Weights of a small GPT-style language model, trained from scratch on English Wikipedia: 10 layers, 14.3M parameters.
Each number is 500 + 40 x the weight over its row's rms, rounded and kept within 0 to 999. Layers, rows and columns count from 0. Numbers have three digits each. The size before them is the row's rms in percent of the matrix's.

# down: layer 4 MLP down (transposed), 832x320, rms 0.0348, rows 41-69, columns 0-159
# gate: layer 4 MLP gate, 832x320, rms 0.0374, rows 42-69, columns 0-159
# up: layer 4 MLP up, 832x320, rms 0.0368, rows 42-69, columns 0-159
down41 096:464529491501481482542459499471439491519502473448457527506447475459529534526515483592552543442503511448542542480510472484512500464464560523597453493454481479524503541426507574475535505501424490479411476563519506501506483507472502517473507479444556426520466553525454507458484560460481447481494472576481520455499517492432491547546496514549518463504482428592550524444474476499463473494454530495404470474499519505511496534492524516509470525526532536464541521604493492490495490485556501
gate42 102:434517522507503539586397472480466557469512519532494513490531483474480521549521570507520467521476516417465514483472471467537545487508507506501478490492526537498558439440491474487455464558530529517468561510500485567507544466531475537481501483499513474481502542452506527454499544454541518455531504539449460613518572560590494552429463486483538443506460500493554498527518520548508403503508471527509557598596513497455499527462432569535546454494485478549510516478523577525500586505405517
up42 099:503539493589492483504521572481478443492492538554456515437480474449510512487447517453558500467488468475522517448505478513511497485490433487465480573502517468473527444520451536424484479523451524564483520419529531487425510486465497437413451448545547542432576469505558594580479543490494573516504502529491486446566560564529459459553491440532403576488447564538517534499513431521471462493460492487463453466533553492471519493441539575473540479557566557459499533533540496527495415504541451
down42 102:511483488412490438472500442498545568475560451489513528502506506535551490448516454516458550519537431554535511550451512496488469552543561513531551450527489490459520498493439548533538503460492475422522558520470463590508465511517590497511559452483397409519483550481515490459505434553588462503531547514462509514497489502478555492533508545502563526492538464506486432463480535497537514476520508474513505535424510498495503517533561505494478527496489490471480436493471456463548542487517493
gate43 099:496479485542517506479518517479539477533455507453487497501531499548493510486506502477511480491400478466463487534530532476509468432495493487526496556497554523508546555441511482467494498514516480519549515551474489511487443475494382611584465543598496489521436520456531529522573481571515560459490524540523447534498464521499528428542452486566531539533461442512558539510499576534535488554465560443458491485567470504482468459456505485455512554451477534551510470517452536490569520508525528
up43 096:491492502545468423463465514477582514542458472594441462559572516587528500462561504499467503517522505472524532563432469522523485512563518487529493427531505508509440465519428511434568454496541476501478509557531497450458477450445538512507475426544481470517492588415438484526544515507433513567480452528456458458460482438502554584544515498465438510567468518482558426443428517512436476563514477486489543451476506455516498475457536555493487429496510567529493540471532484493526500473495493
down43 102:519446457486511536575467471502421499480499546437544495468446530442456505561451512478511472433534507545501431516501568475535501511460446452468540532457501449513582530421529466508466467438445571472543524493510505545615497482542485511446518536447438591479442463555558535472505512540579467484522535456469489500576542524455470451532506488544559542476568445501470474491505448501518470453434489520521522558535545561479505533452539430545483508497508497483494498486403485510466445564491549
gate44 097:528509529500518507494567454545517499517490471460464498515473536537502545481461580430451485451560513503427509459459502523491445543545520478482442530510496477532461439552474551458565474466546475529504521495461459532512471497506515505468494542535566539516486463509535462538525436484590513504512447524478443510511560493543568543501464463526497472506477446452549421505532517529542466536393526542544527556552420569505481512499571480469541423506470546485509522549452510570486501502493517
up44 096:425484556501493548524487484510465352549448473549488511442419552420539527476503460405502495451536461512515473480505496506477527509457451528518456464446500453503454449490479601457471548480463452409474467445502471546502528469508558511499493525486506525553459506502512460468482441419445469505525559488495465477537497455466509479485511566512468549475446581517505459598533519531579574474572487419537502491467523509532497484516521501498544473521499545501530523459487528502554465417521514
down44 101:593526444476454467474511582488507517612505469536579525489588509546517479497561438568426505487424567429430506493496564457501517411495571479470495513486524538547529500601558486505517483505527539512529499529522550476465437472504480443525514484465463465438461489538458492534539524480514499527580525498496476512494486527517498538493511513510463453542472458460488473479495568510465517462521529556501422458478487506545542490491533497500466497496541467529520510527479473523528485469452449
gate45 106:531508468617480481505519544436461526538420471525477503382475421509477480485485479466516450463439420533506456482433409523532567498538491491478477489500578541493519496485492426508539462512500487497494402526575560470476478458505494469533536507496434525502497536453520529423510468526517482503506469570494453521508448530517440509520438437449554538503564540478496564527550587466404521534555501569464541420505539528487440541559455464523489483522459510501508466573447564455515569546470484
up45 100:513519418471543530477465491500485524456541498495473507448528389503529409568501491501459492444484472454485533485568473442466441548473540529513488543566457544487541552526525477476495511495494469506513507528592569471482495492545386510550498480480523472555521479474411523559460526452445471522549451460506490415493466466525460498480526557517487451479472478515492493513461535479498492518510560516516458483437464529548447455488545461472482496480464474537496434551474458503503517513484424
down45 107:531468557504406477531526462512440468511514466508487469556500510489418532536524522486510545550501504450501522433517488442480558386516472473436529407540544488473490482472465507470542513439459438536494538476438520510407488490490459502483525510469515468503535538511525517531541514532490475494456466448561550580455497525519531501494528483516447457511494475509485463547483471437532514464517438450541536521567528446508578478453456545504505491478532512436501453488431445483480481424558487
gate46 097:510553576472548462464509504521472572522454477579470517514497536469564499540512414408491516467526459495519486472513534556521573457485465543410502473408498516522420454512501428481541536491461511582562502499511493528540506535510516503403492375474441473463548494389516476473509440514531460498483507523537472497589498494486510492547538535534535479466510466452535574460563511548540558394495453487436454513530540548515559463518458574549546530430509519541490517542518515514616441462470519
up46 098:465417422477401536561514463508465514502559496479533550433495528468540536474468474436552521520505444539508546474522504483469515483498514477435501444467466518515550471566556524514563526555538435540505430502524457476462517558547464531556533520505515413474522519484591458461396535526529452499517512449512491484440541554547478573542524515507494478485427486457488560533522481580486533445436454471557471438459578473476563464457472464467544494574535472564523523500526511481495511515437571
down46 098:487498482530497423478484510545507496490513538485498502592444501522469432594444514492566562513531474457534468409542497505491468476549479583499540521499515501448513518424463485534474483479436499495502553449440506458503521513528524517471487516503550552528482459522506581531514450566451516498521486450460518542517454430443502506435491488533463501507488469512501451483448560434399498560528507514473493471505528503539398497566554493449556486470428458481491443453498491504506511488547475
gate47 101:475439457553460422571532484472532511462455504457536567479570477497563533429443506503486510447513562455482457475550438466480473502504480479440544443436501458481449513521487514538559488548527548527494451531496475523478454479446505561556444479509521531555507507527526449477483476519494553542543488499550511494437559534538529507516412495470519493512509401575437461455477510471461477468547532484420517503455606451494519487483475520410482434516534539540533492528493490424426505521464445
up47 096:529550466553491502587427500528521514481452437520556511509464562592492555518513493449506494562463460586537509562453507485516483553475529512526504509542463506519501481529453489531488548498495485428485459547534466583568477509509550431473455547458529451443456516443487536569590487505478521470554555445485552562463530510599476523517474582471517441501573511451538518486499494450514586521451427557533533500528583523388484512534450558473455501467443452520467551552510506505555531456522457
down47 100:527441482490472467476531514564474450477484516470527495471465510462474469477522518508498466551555524498490483530554480503522537518513448570486561439518456478483422538515417545468510478548484560544506536483524461430405507480519421513523526535517498550580577583500509488498474499423475477516483505564471497489441480472426503457482480488426482494414454486480529446457454470510464460511516486449423441481451527468523543599490499516453556527488500463459503445522510473492432602487476451
gate48 109:547537552546496531464511510517465454454401470511490442535498486490514514414469508485499493497475506480471507512544499484449449549503407505460551560466479472523534427446468553475501473521542432426497509481501524548536458462471433514509499536512478534529533510510439479421469521482467527541418495527507441544512469583545506500479531490529451390537461495435474511513540488435575502501535453494480505503532471457470565489477544479465521511523485500489630564505535432477457508495491563
up48 108:486504551478502397501475552454495541479465571514499522549495484488524547442507496542490553491445443501489471503522488466416462491468481545445485471518526511459525473491495505489552498491418486506565487525460465475493441572535543459533529498477542470462502509560437529489522548547541537504580549457492498515510489512529477389451542463563484470475516577536579474574569527447575557467522504467461523511445525505518504539463431480482531505478504497505529527512465505566469511499530554
down48 105:505551482537512521436486557493525508517514488565545485468478538441500442543493541518472479475463593452499512592559446551524558468434560491479466508500523514544479568550573543503428486476528577525466585493478519522455488483466418487482530426549443493530543509553473526519562488474434400484457501493464527522583514477479498587482503490498505511478471505547535511551455518578457487467494469477515527566528431467546439527473531581595523525498485468469458443436488572472506546502503557
gate49 098:527486464479531496456498513458537451538452460473486486491521518471491527523519514410441480413510489555512498534491590502588518520504446530498519525478489549519494476461564542512454491537493514482473489567518413472517464474511445466518524524500461470460489588545505545468492488550523482462471478446440525508441481522545510511583493466462504516534472487560451534574410510484486515550491507403458506457499429549471574448512508486457550563549571536542434501519489544473473533507454551
up49 105:495560480544530447506564488520514529514530456570525471438502596509497494508460511510528488486502515506505485513547565471495510546477448531558525466491477479494549450484502466512480589467492477492523531565587528522525491498479514467507457498528515451460485545492524514468575545468576567428486517539449408484569489457500509570542476574552557456518566501514485477496511522472475486464460476481508535479532519512537507539502538524448530546505488512526478557467517457512514492529502529
down49 105:477502470542534493489440531471531478571477481443446479455480501487537500527485564396453479461489490537559530496473449478566515486491578484474456477516540503516472552482564476502496455527521561478438518501517440456507536519533482506527520541476546489496452410492554533492498532587478457443481444456462511518486491539567513585502519531431451551445473489528445516551477427526506497466500548504488504478561451497505523462485527457543430485543523516478526462531449574513554540591482522
gate50 103:484506500492536448499542478527459468540471495551503455524489535500516491455466510441492506487544432449463486439499541564495527532475436514484505471421484484516466490435551547502442467471540499556520497538468401481529501505496574464406546533443498546437486541550549473442489502469479529437512534493463479509504527499449474479470532468522487554537574512463443522496485504426487529542468496487457615483488540500581584515509491511473527481540512515466507577518553396495487548491471521
up50 099:451462475528506516618493464528534503490502454512580526527526464472490534562500497500483469445562460478535482494503449525470464518419518496508507548451491458478586448514544415523534501571449531493489582462446463428526476448534480537535532509508471561487551518470490460475478531577472473435470487516550471552501519502466553494498519488493447492522531497586487467520506510423521539445501507511515431570464543505512542540475513503416482478452517507503445488545485551443509531526549475
down50 101:481450545491515499455508534504466515478473565498485500550435511498495512568490468503472508498476541474516547530502542529428412524471515493553569436546598473535556508524490488484440491462543434506502574439486493483478467540507471520483513501558497573515473533498479512467476503577478498482502496452517492448552476468543488489522500515559478490514506549492524473549544485524463425583481503484551552476440452471517504456470485522451521498568484461414534523448494578549428480453479447
gate51 094:559548482518544470551562548525501514399513500484495441489543486538548444442470558545483546493499510496556535457563550464516433524502462387395509514459490465499503527497486531590456512453561516580444456511562520480516538457571457441492511467510490474535492512486553496527496473564474532473488450530446521453491587393506546571609521518506567557549485461525481523490516473548483523520623521577530522459499486435458568534499449427481483483541490551588483462480496536450539452493473553
up51 090:473508597518588489470484516464539494486482580527524470464501477548469541526494503544444541577533516448518439461562492538512479545488407542511477466481432481443410527508512490489498436473468486512539508543496507554496443552557548472583423542551465498530477522459487556497520472467516488464466536464505505525530510483520558538476465492534506570532480492488495577442513496494612488510500528453468536453435477430577473549479550486463519559529523474479485535530518553533466515551513584
down51 093:525455409471433510541485474535542497549480455431437445474549523451505535498467574431562454508479509500536496443447516503464508505450501425434482537466469491565552479521558501458520493427450554512463486505552483501512585458502441496472561486565545519446513482486536511569485486480459518520541479566518511490457499516430480574510484516446503498507511515504487463463450438472444473519532553518522531469492601474531558475501479497517447474542485486541496425467440476499515448497401483
gate52 096:492485532520523486533560509589589430448509479558516433559419548469467486517479524472434474521508471503563539506492479521484509523492530485502503494472513496481478460474551469529536509453506521442516460456550443519508541566601531508508486513533513486467474470543493510430527462506448484517511527502541392546532455516493588507522473495541543471516393471457454536624478447420512579480465485501508477558501481478427538525566462401530473572564537505536578521502550519425549470561532474
up52 097:447474555492470450533503518498457515561467499503469470534465490524447541432566494535577528541474457515442455512530499500567588501531556496530500469485511527498470493442483471452547498478507485535520480516420494586502487517526488574440516473537481488552504450498521445463468465479586533524438583483485495426474510571539513525501473465462468455546535540449439502501539534574539462489411480552551540525523487392472470592513546483518507537545486504463511535441458524541459533494506449
down52 100:516525472495487480453580516467487496463518501526499590530543473495452426430457579503541503500505477489495570559463484520480539526429444470535493505512485516551481522567518495535449497468468482502544493518504541464526504492443528434518486507515529483482534468529488506540529505480430440503516479521473492489538563484522492463524517581532451493508505523492519544505529482457459521427533543478463442460590476552481491387556464442557467457525489497476485466540534495485507482493424467
gate53 113:524522453542562502540435513475583487461463500546528549504494502517557491530488459539541517465487502480562554490540476431470505477518489443462610501472517454438502569446521429467484496471513528494511515502492416479462478473506515468643557503472529429427505555478456539448522475485476477475549552502489511490459434522362504497624551535497476528480530474519493507502493502495524512515527508523483414467471571497501468519540519508538530532450558559512466382433531554478499498489466535
up53 095:514423497426532466464526373560499496565535504518491547507480466447489502414504489499494472443452534546477517516525504520507493526506449536522426480554539476534529452509478557549552463469497504547506584597465515491545477480542516556450479505545438550526536450448472455547523482453511475485501386489500447488554522478534486515475475420474481582523476540454532478579462514423566463459460514445488499537593449531476469511506530495521433429562548552531488569585442475538558450479491520
down53 101:508536437594499529518441596422483522507420501466500430516506479545507540555473497505484460464518467469569529506510494475482522480540520491498589541494507513426433589463523422443480534490514511473490434437540445459480485543502484478571520467460587438450455557493510537491472511498478486552551535474498554507477455538456512530549529579514540456477491483567472515446506476522460530504535467509508451496441557523482466493532508492444592573474501471528512420431587478496504511476486543
gate54 094:518504465535496494466519493459415486456494407538412491461508451476527532516542566461477560487494457537516481554533465561545542497482474465496539504477454558479547498445506478444471459537501399517504492522460491549533495506481508519503490516514466460401537556513461444614451435467413471546545578459432480421472457460531377468532495437536592523440459482512481476515461495541473528475497577516490484473530547495480515518554518475516599534449540455457518518520557472476532552561511515
up54 097:556487462540501450520480429501548460528527492570469465528496543559482465487548438585497436592510512431490471472468532423534503493561425498537455526525529482520492546506441515515521529429427465481518499473500482519493500475507522560470486545515471492476536471547565527498557522545581530567539462476522446492454548514480521477489491467442545491560431468518440463533519484551534505472553420461486512582492391546552558390503554477508525459507514460483539489519459516535514506510580432
down54 093:487598497499520528537525508476485557494405384482528536526542484506437553494451471474558495563499564499463500573551464557417553487497508520495484544500520496522466571439484491510541477475455488577507537544485550520506496595493498465458528499501444503559486531468470478563501560433473515499531475557612532512594487511530493510471506562511461546518523447559535594550462506502602511525411509549480451522443516520513435527486520485429487544544502510494481490485533508416477517494470492
gate55 106:533468544500430541507547559495507508415534480536456452527481461507500470458526453488440520521509469522396515477450475484549526459516471517463475458546499481492455501501577449526487483485432479538574484534571496488468530464492453488491440472521553454551519504526545528503553539467517535526577502465553461495506485522590515483494379484563506476543477573484474479550520507436547513516497518569576486560513501481498491496473534538498565402528474495528447482546482494457565504495520478
up55 105:478547422541487589545468481507457515510436497528557466495440398578541547499507466586473514544474477499486522423506501519473502531493506519496515514465505460456558496433545469424447436548537499513528478492513461561464524492508414452509470484526534474563516489484526551443472569485477531487488444472551476478513501558528482465465559542480509531495522594476478467534500520493499464466486521571488429509476478494523508592539481511488493508509548461463575502491398528454523534574533503
down55 103:470498502517513437455477514483579466509572451503562519513477486549504545506537502487525573484503524402528473523578536471485415615614538536509473481569474504447475475391523551531453519493504525554492526486519537481437448485487534457486482495518491503431488491516450510413481521482511473484512522462425540475496427465479479439541447525543555517463519379455482512481533474540482536513517521475498458504467481435492505481566541466463553537490488517499479525517537478539523529525526491
gate56 088:418447432493443541547469520516480572556492521495457490466489501561511484548503580452512511486540484575534553529505476420479390466465488440473486461493478487494610475465536485585480581509511520463474477532477467475514557465515462462504589565470508445533456467516446530568490455531455510478487455481545549495562539448521399490581479588536495537479511508552526553449527424467483495442477537535493496507568536488415486537477490536481443523536543535476505448499485494492492406470524432
up56 086:523499502506472407523460474494546444449609493402541468538524533437444518413474449516433478559418465498509472527524497521505529494486385469475556489516525491475394395560490528485494571497517497468413511514570490528513497474407502571441434548438526527468501454494455439523517467450472482538530514494523494506514521581500583509492492594504537520494515514521494508483539462508443458459513515496538513477507436484503467477465485470486522494515481508567455488478606539507467474565539555
down56 089:492477524472494498520561475558511557569444505507491551514503519595522503499524534428568467480554472509453569476449539490474530452520562490460466516452488488544517602471505468525539420453475466489562525489463528474528420550558430468517554455551497459550469545481581528496482535537475533433435524488522540550514522462463490467485489446474487493511490425438532505545503520495543541527454489534487479483524508510486472531518548492522434524508531500415541534527395487477519557456494496
gate57 099:543455465502513514578522486517476510504495500461498497547479509469451472415520480531537607512499582489433518505592455577523453478434443549512492490475544526524559498474490575503500422514383465438487559473446499486544464437506522448485481487411522582516520521494476453495502562531557513532504471505563487498538588516514484461489478593476513520494581452504473498609541492494469519558468545478525460477469492608527477538579501508593540506471480468482519501516470519499434505561439409
up57 100:482469543522487528473500504480478576457464482501473433484444493534541557504502492481516467463452511421545531570512465522469517449448473502508546504481378474469578492457521533470576483433440499419513544536497512538558448525536476487497505521516413520523488464558485524551497571517496420505536558453534470513488521483569526546433440524544444470485442454479534497458516507565590531510507443476527489568454486526445470587470517491508536520434566528492511526532492500571554531416527483
down57 097:528483490537483536464435483501477395509522564471531504487543516431505550467465525528495515513539559476487528437460572503442497484522559504427532540491524417474473520518554500477455536510571514551455475560470533488434534529490437493494438513529516465555413503500528538556529489517515443538515494474496519472533490498418507487555562451588474565518484507514446492522445473447498455472462470510492471463474472484564503447519536505527470528516490459501445475481488523500579537548490541
gate58 101:500485515485531464510505432511550539450565529533525531584509487504540553515616453508454488564582481550557503458488466512448533453509460488478491434449481479473425592538537548439448512473482486542491521509460436608529546487524596463470548513458547549529512537541500450510521515436467472441501436442455540577454504452521484465526542553490589481555544495452566445508532479508427495506557507556514515497498562522510453450486502531541493533529432494454577572458493469508539469511514497
up58 105:530509517531551545484498487496539515507482576503467524473529501499549458469577502467501479473530552527540466579463556520477523437547563501464400495602483523516506499484516541449466472502479469546513492528550537526530517520471543513478533382569457516491461545434538444502544529545454459477495453472462444493494452530454561494550496536454510485561482474467466549476532448419506504502545535446467505484535551483525567543497476528505485483506593505509486483554495547455426512620420534
down58 104:523496516476479477459516499476480451462428461550531497494460490516454449572457536456469483483440490579598456517525519478438535487483420438517524445493512491481484514561450480441423492465416535533494533492480500402534466553548552531470497511434479529518529483474400467462529496504488443502489432498501505526463468461512559419479490518507529453564487552415488476527494423501508508511535515524451468464509497530464462509563481526456543489547510507561465419509539503544497519478545443
gate59 104:561490529501501483464539496556537521458444505449534531490543523504522491527612507565570523459484447493457422470475539503482484566438499519547531549458492498496504515446486541470469467438603549504527501542450441554525473484488505497446453500525434554473431583523490510512542451478504510516511532499461498538486509551449493522518414533515478491533524443451483506547594509463462482532486466529519523564492531562490529519513518528493411515548560540467435540522487495547483519580421479
up59 103:551491512460490496637497553488478515547492521579463541460511487505486458508549494486603555469559526500447525463495528444543509495512503487445477477490497470561448419563502539541500496585496463515508488446421512486480501444545538509489515436490456559540500476543505520502544524472534504475512501527510499536461552494494502550556463451421505481505544570498530483458541529478358391462504481525497481543513574495570461480412475504469499510517461498543436539495480460542452494496541534
down59 108:492508535451550391421505479523507624476444451517558492550546470511557471499475512495521511527438434480484542554505496499486569509476512475536467509513600540488486508412475501427516503424481496511540492431519488589477559466431518448467464544553499408428449509536506405534527511481508457534463539569525529535508546601439479527502423578519549518549526488438479536483503506585519537590524573509505499528553455521527486512488512479438512514569529522431405528526484520524481520511544469
gate60 098:498523602505556427521578496512468425490482448498499422537463531455538544503482476428530568500519456482490485443489526471472524551499525470468506461399485506549522546484507459522450507543454515584477470459544458455472513576538509571423502491519466477533523476518544402448518504526472530460471437441536559517513484535478491536477518451451478500534507469479471509533522553515452477448516525554547479490570521483482493551523476492521452519498435546413469469459489441509495502526484553
up60 097:483478507533488493508519507515470529511488440427558525473524462482495490487420500491520605523520516527449502490422464493461527519566477497508542440572497548517538450503424523486571549477583495464476529507508527540464483470476491519445495475451574568437557447502535494434477462399491513489513484509520603580398522449517484507525538480484523534523431475477539588488506506540463501520524468592505512459479449489477547525494514466486503508459491464538569535595535451501513528529428460
down60 100:491463529524494534509535463461371430493487510541518488504605514428538510485515531510468512485425524486515471525526497442454441514437502447542550496421527450501551541488480551457520502447480521523451527556487449496537486579610420487438516491495477477484518494491463450453488467470496509447470533551528427505532547593497470573539494404512517448591560464560467480519509456581511478434441551505558452494551463506520492486492504464526435485504542454466532485436433543436561565528434504
gate61 109:510544480504453474563542529575465520473478468512492492488570504516442535525459494547515507499539501487500457450514458445402559444547561460474560469422466503554481519481468492472530558511503471475465586509465506552431434512478540510515474435503548442501477489449544471556572473492533497510490482538524526503484539464511462476546521479474535559504468525464545556504560465502491494475493604468442518546568520496535462455448496437493478522525453490541542486517446479548575568508481484
up61 106:512428446509469485473505500543529466428444552552486495512509458411495494555454531519553520570442517535489484521407531529589470518474490416469418476439493465454484503510595467481499485480495464504454504500499512537490542474464448557500468451526595483535541487528447498444494516469516499485395502486527479520483537408586472489552472488546501448455551499547458495462521562537488506590596428574451547502470488415491492532542510487545471445499493499485507515492475505448521545534502501
down61 108:524505516455475513530476467463506537554528562453547465466390500496514595445576525564466529454487488482518492500600504495465453448537401545460471546473550474445527418569472510391506512564492539487541519525447480516534459526531492451485440529493429514525506467544560529520501537562466530483521481476483556489436550470495436457434568506540540531512518441457533481544556478472538517454497529473548474541479479513461557451446483464446494618529521544487456459553467478472555491572468530
gate62 111:447548544489490501544462445565528404437484492493531470491509438549581541507492501495550494516549520526484526467496496498475506491512484543497510446483499558504438511458568475438482482456519540429529459558444520533462456473462454546412520419442524520439443465540492494507470543531547535518485564592576480549486505468500469492466468445500500485478474469542538469493406568515498402505475485582431562500500516436483561415460526498560511508548484543488544530577502442525518556536543467
up62 116:496450559479514544556535487536520493466535484518514546561500515530473407506439505519536428477547543443488494523446463464501495502567513454511474478461479450554504491492568523450510456461496524512479533575474477512506516555480492527490557557499491451517514481404491421476513549427464459523490577472473457503547469537466429507490527517572509381547628461509489456496541512513431495571511547550493571468490532500529557542487522518457496453455558473512473528512489437488506468484488518
down62 115:489517465526461514499574377560440444544502548486435513501488581481505502438509500529519476563494517506521505495556510403497533559365493494522468548513427565518432554503454481481542558441511483474494511479484496496467478444501461494444497467504487536462517465512572502452523533497488456491494494485507511469471447456493467458528491482495455521482520415526561499485556444458457481513478479475440477542463547524468468487476489479454534474528515506454569511478519475525507528494483494
gate63 093:511528496449515461518451493465496495503532494548486501543503417488562487540596566473429518485490547513562522522533449479580526508462533469494504533529425438522534450515454538462544459490510560532533535517476441552514515467470482474519531528497507483432502534390449438534482557569417479517515503528541433522515434563581486564595508464493497436468501446544477532525545506455489505536520456539371472475496511554489457518485573571501527583483460530500402430529527486479525541522560468
up63 102:390488547440520540543509511496438508440473520485496497575478528522468508513539472456477532507485466485540594539512532494524493528531473533447514470513502449482473496449460580503518512509463542572442412481537481460534495542520508530552450518522391505459423439477463545556455474448483497475522482481520457519463497580540506514538496536548564552499481512498490531454493555568475519560533447522525510422478525517508480520481438560521594587464545447506457471460455517520557466527532562
down63 097:470412515497500466481523523526507512562435535431477436566484497540484492476501435507554531462559472523512476530464538449465446476514461544548485499470445515432548497483530519531475481528474502507444430494467537519526498477611463563503511478453513514499471501513511553471506486517559468546448491512544511429466479473508422479487442458431500561528495484497527449463495484597505530527513529485522564529454488433514522533376504481504461485512448500510494550522531495520518460517529458
gate64 095:495536530467559520537455447605506509488522557486527542446555492462509505516476497509489562488471520531511478558411503464452538538495505491459472498510476539424489405511507486461476502511530489535486452577524557542508492475529482500511454512451549575498416483513506462452469525424491508440504480546572500456531570494473477539495435475582606465529515544499530493462456511591487459508443483527572488529506550559448495514456510461466477513525548455519465563487519520510517496514500557
up64 094:505600470527513446456475450503587534516504479550506504491572565441473505504515436523473504544500492519539537489469459449512401533557459508476477403482470467531528454441476544548491625500440593496496527484533485507555549554500507533463440493490554472486474499453511530429561534523513451494513448429559524519525545468491494399495493432504543512502494469527573500479484497488483457564473516532487540517553484493460481519519529543489485448474488489472477478523490425509403546532524471
down64 095:529501468514558537518528547428452492493485458571545484508468517509518513481456504429516543414448472436515568523456562508478508436460555544519489503530532484455478578546493459444485446586497538556507496477518474514472473480495449509517586512560463511565503527550522449428471484470493568504495541535460450514501490496556506502509561561527434524517496507486463509538467501510552444466499494512483461494478456513494450488506539427470572541486538497542524489459463542575571423518471507
gate65 110:518516494539488502456510449495523519523550432475475534519426430562489510424526493445522519485534464479460493505498438448510513476532448474459526518568570480480496496485475492551516510519463436489559547527544471543492496434522528454464515343416509478476479564482505509512501530540484553434484489526514539520505551501526547572503473450479462552533413501473536518496514519522485440502466493485462486480524458535405479492464487501587420552423506514515453543518437476514495570460470464
up65 106:510503472549531518483461454473561499549510457480433531463536501535457494569443533492508423527493550434535509493443563455513504424565520440490553541563505478451426483498521470492508541548536455492525528502514535522518480505508545485472492454560468539472495507475464538541508484560528486497528480461509565558461498528512479510510521528511400548484493430505490551546522440500460565495569511463489512451473535550482484582556457505475496535492484493501437512478530489412505528539522480
down65 100:515558466502511471557550528532462517483480478515517436534446512456512433530462441396483530484527510499507517510487520517486533485465511510472491465489483525500540525467527496503531485484539499551529469479434495469509549515472510513486549523465493465367481475519475511451441479522546512529482431551532551440476441500508539497456506489497474548490540533449513519507524583522509448421491470487493496497505513536524490447471479455486520493534538508447518516462414527571474498461478462
gate66 102:491482505551567523484433561417534509355508510490523436460544513457574575510469484456492521555455441528479445469525539498429535481450563522443514555517554536472512523563488513514504453475512497501476545529494563571537460448529526488501500501483438544476498510506582494478536453438526560508518454449487441553501550488513536460496512480493430466495538591437502443582553528531463602511505512465521410537492449487418495481581427580551467484494477464508462584462509498459523517535489448
up66 098:520528461536524527497470486537466478528458523410482472512546517416502480507531497517469536485432462520499420537520532516468498510562467554411497539534501479507502489426450513531502482451463507522496519527472523606540440456455485457439562433513428530472501509441506451504397527498527433509543616513524464474561512548468511469501537374525556500437535446497511465536541530495549470483494541511462447575450491548483515583472541546486486517512553466536434460488496507531463520532576523
down66 096:581468509481488472515517426478499547509496444524544502468463547550489494512499477511516453531517449495423469531516479462559538516492505438538462456497471470511501458483551449558520529454523523454529503443521535467465543564520509562454450483512552493559528491523553518517546508486516526474516417519544552539494513511583543521540492492552472502464456483478492436498492517491454466538519449465546534487456544482579470413451484476418540465487534491576461492528504518448553520459529529
gate67 113:542563505489544452440550522566438490508524463490528519551541493465529466467446500533460529525498491473498479423528455607461534545545441503461481457470477523526501522463500506538469558581498492525505475485554463438485484470469508520422478565529576503480555546458597520505542517555494529453426505482437521437478570531510467511416466490447482472530562405473511477447478555479558482479486526425498574468479456511578503475535573471495444490526554521500459574498490441555460482462470502
up67 110:536456432500523515501515527457507462445533512512489524599510492485521484477521552544506427481496513527418483537514474542508515434513498525553414490482486548497502504543478399539524556505501461494502456463495530575519460449424455561455549524515532545533528510475510446479537472467514481507497447487585568554560473550527515469473511536437525511521561420566465516510559474563552504494582528511452510468506588433531558547500469458536520520504451471514440495480414590484490477481457507
down67 113:468575569484469536465519542507473450538523495593505534472438567465494505547493500512446509491473467491464520497517515538554463587470557513531431544442500475502454522491532471508530399486465489502518507502530552494462421480568507480477502417520531531496540480511489471495411453568534469399475493477524514538436473476497532477465419473591480528424543473520573496520542479554474456491464486444569476487523514506568492510482505531491482507517520538485525521452596464545508423545556467
gate68 097:567504544474484513454493506462487459533503518524436476478467459514497566494468508427556621487537498445473493499556578467478571450495470456507487515528452488535433492514490570539508533512528474479509529473560556545554429558542533541443529483523497508478563541533537586498544495438542471503435417520554497460442518507451561545522522485502453463478457500469523545494575441489501444523447496525508533505538441474495549438436558462579396461484470445526497574478499406522471496525511540
up68 098:497422473495472518509506508505384559545485453482506555455551421515537461515480516551473464507417512582553496463569512555554512495528527483523523505483543535546520439542438502465486585534529434524511450543432486455560502462425500543520535463518496507531482489532537496510567499489497513490519462507518419429526552520524460500486496462521531528490516495500497490442480482519578537478501513461589485458518421546531496451501552439555495514488492465531454478517427490445504501435533516
down68 097:561499466448532433457517520534560512533570562494497489421490496477541532462484481526508529545525472453439447519447572507473482521500473497523492506538524474460403502530438517525442639515484563482461555524560519530526551463553484508534431464507538464527444576474449485518473450432537478525518471495476522512404539419490505513555502532509479522494494517447481502507514515476494464588495524506466551520475524458533583474494488515371520423557472467505543542509497501607477421484490495
gate69 105:483477520467503466546608531577525537445545495456508491548487449465509562521462503542499505547483478504467515462550523501482459511457484558460495494419557488505483516474451489602537450472486477468527484575577539508496431507508573508483510470465427523487466494567463507517550502446549500513499497476555527557556520542540487468506455463486528557516594471480503500475526538487499506497508504469502563523522563500447557511494555575399570495536560560470493476491516441491461455523507458
up69 106:532493485483549559513501523493478450485534504490523496378525550525473496450485521513573468493404511494496471542493525490515458480457527485495465522479498507537506498486563496520477565534525455480507544444478509603512500487576481494462510513494447427497494535456496456454498513547479563506497444484491463442487461505549485494534517437484461548568507474500511539482457456532570509549537547451513528507537491500514448544489535571511462453489547493476532491507487445590531519507430476
down69 103:492439510486504446552539500501412525481538515537437487481525538448511512509465518462495477536490512519447463477544510463554517485504478484439478498435542512629496520456456425479500580463491547499501460558495507515507488571551469593484544494527442461455529520464443489495525496417484533509542521505497543495530561498548453528478532461543576474581524489561496494522572476461518586528470496483557469535556557590556570453576475540468476527535500561489546404499498532508475442483512449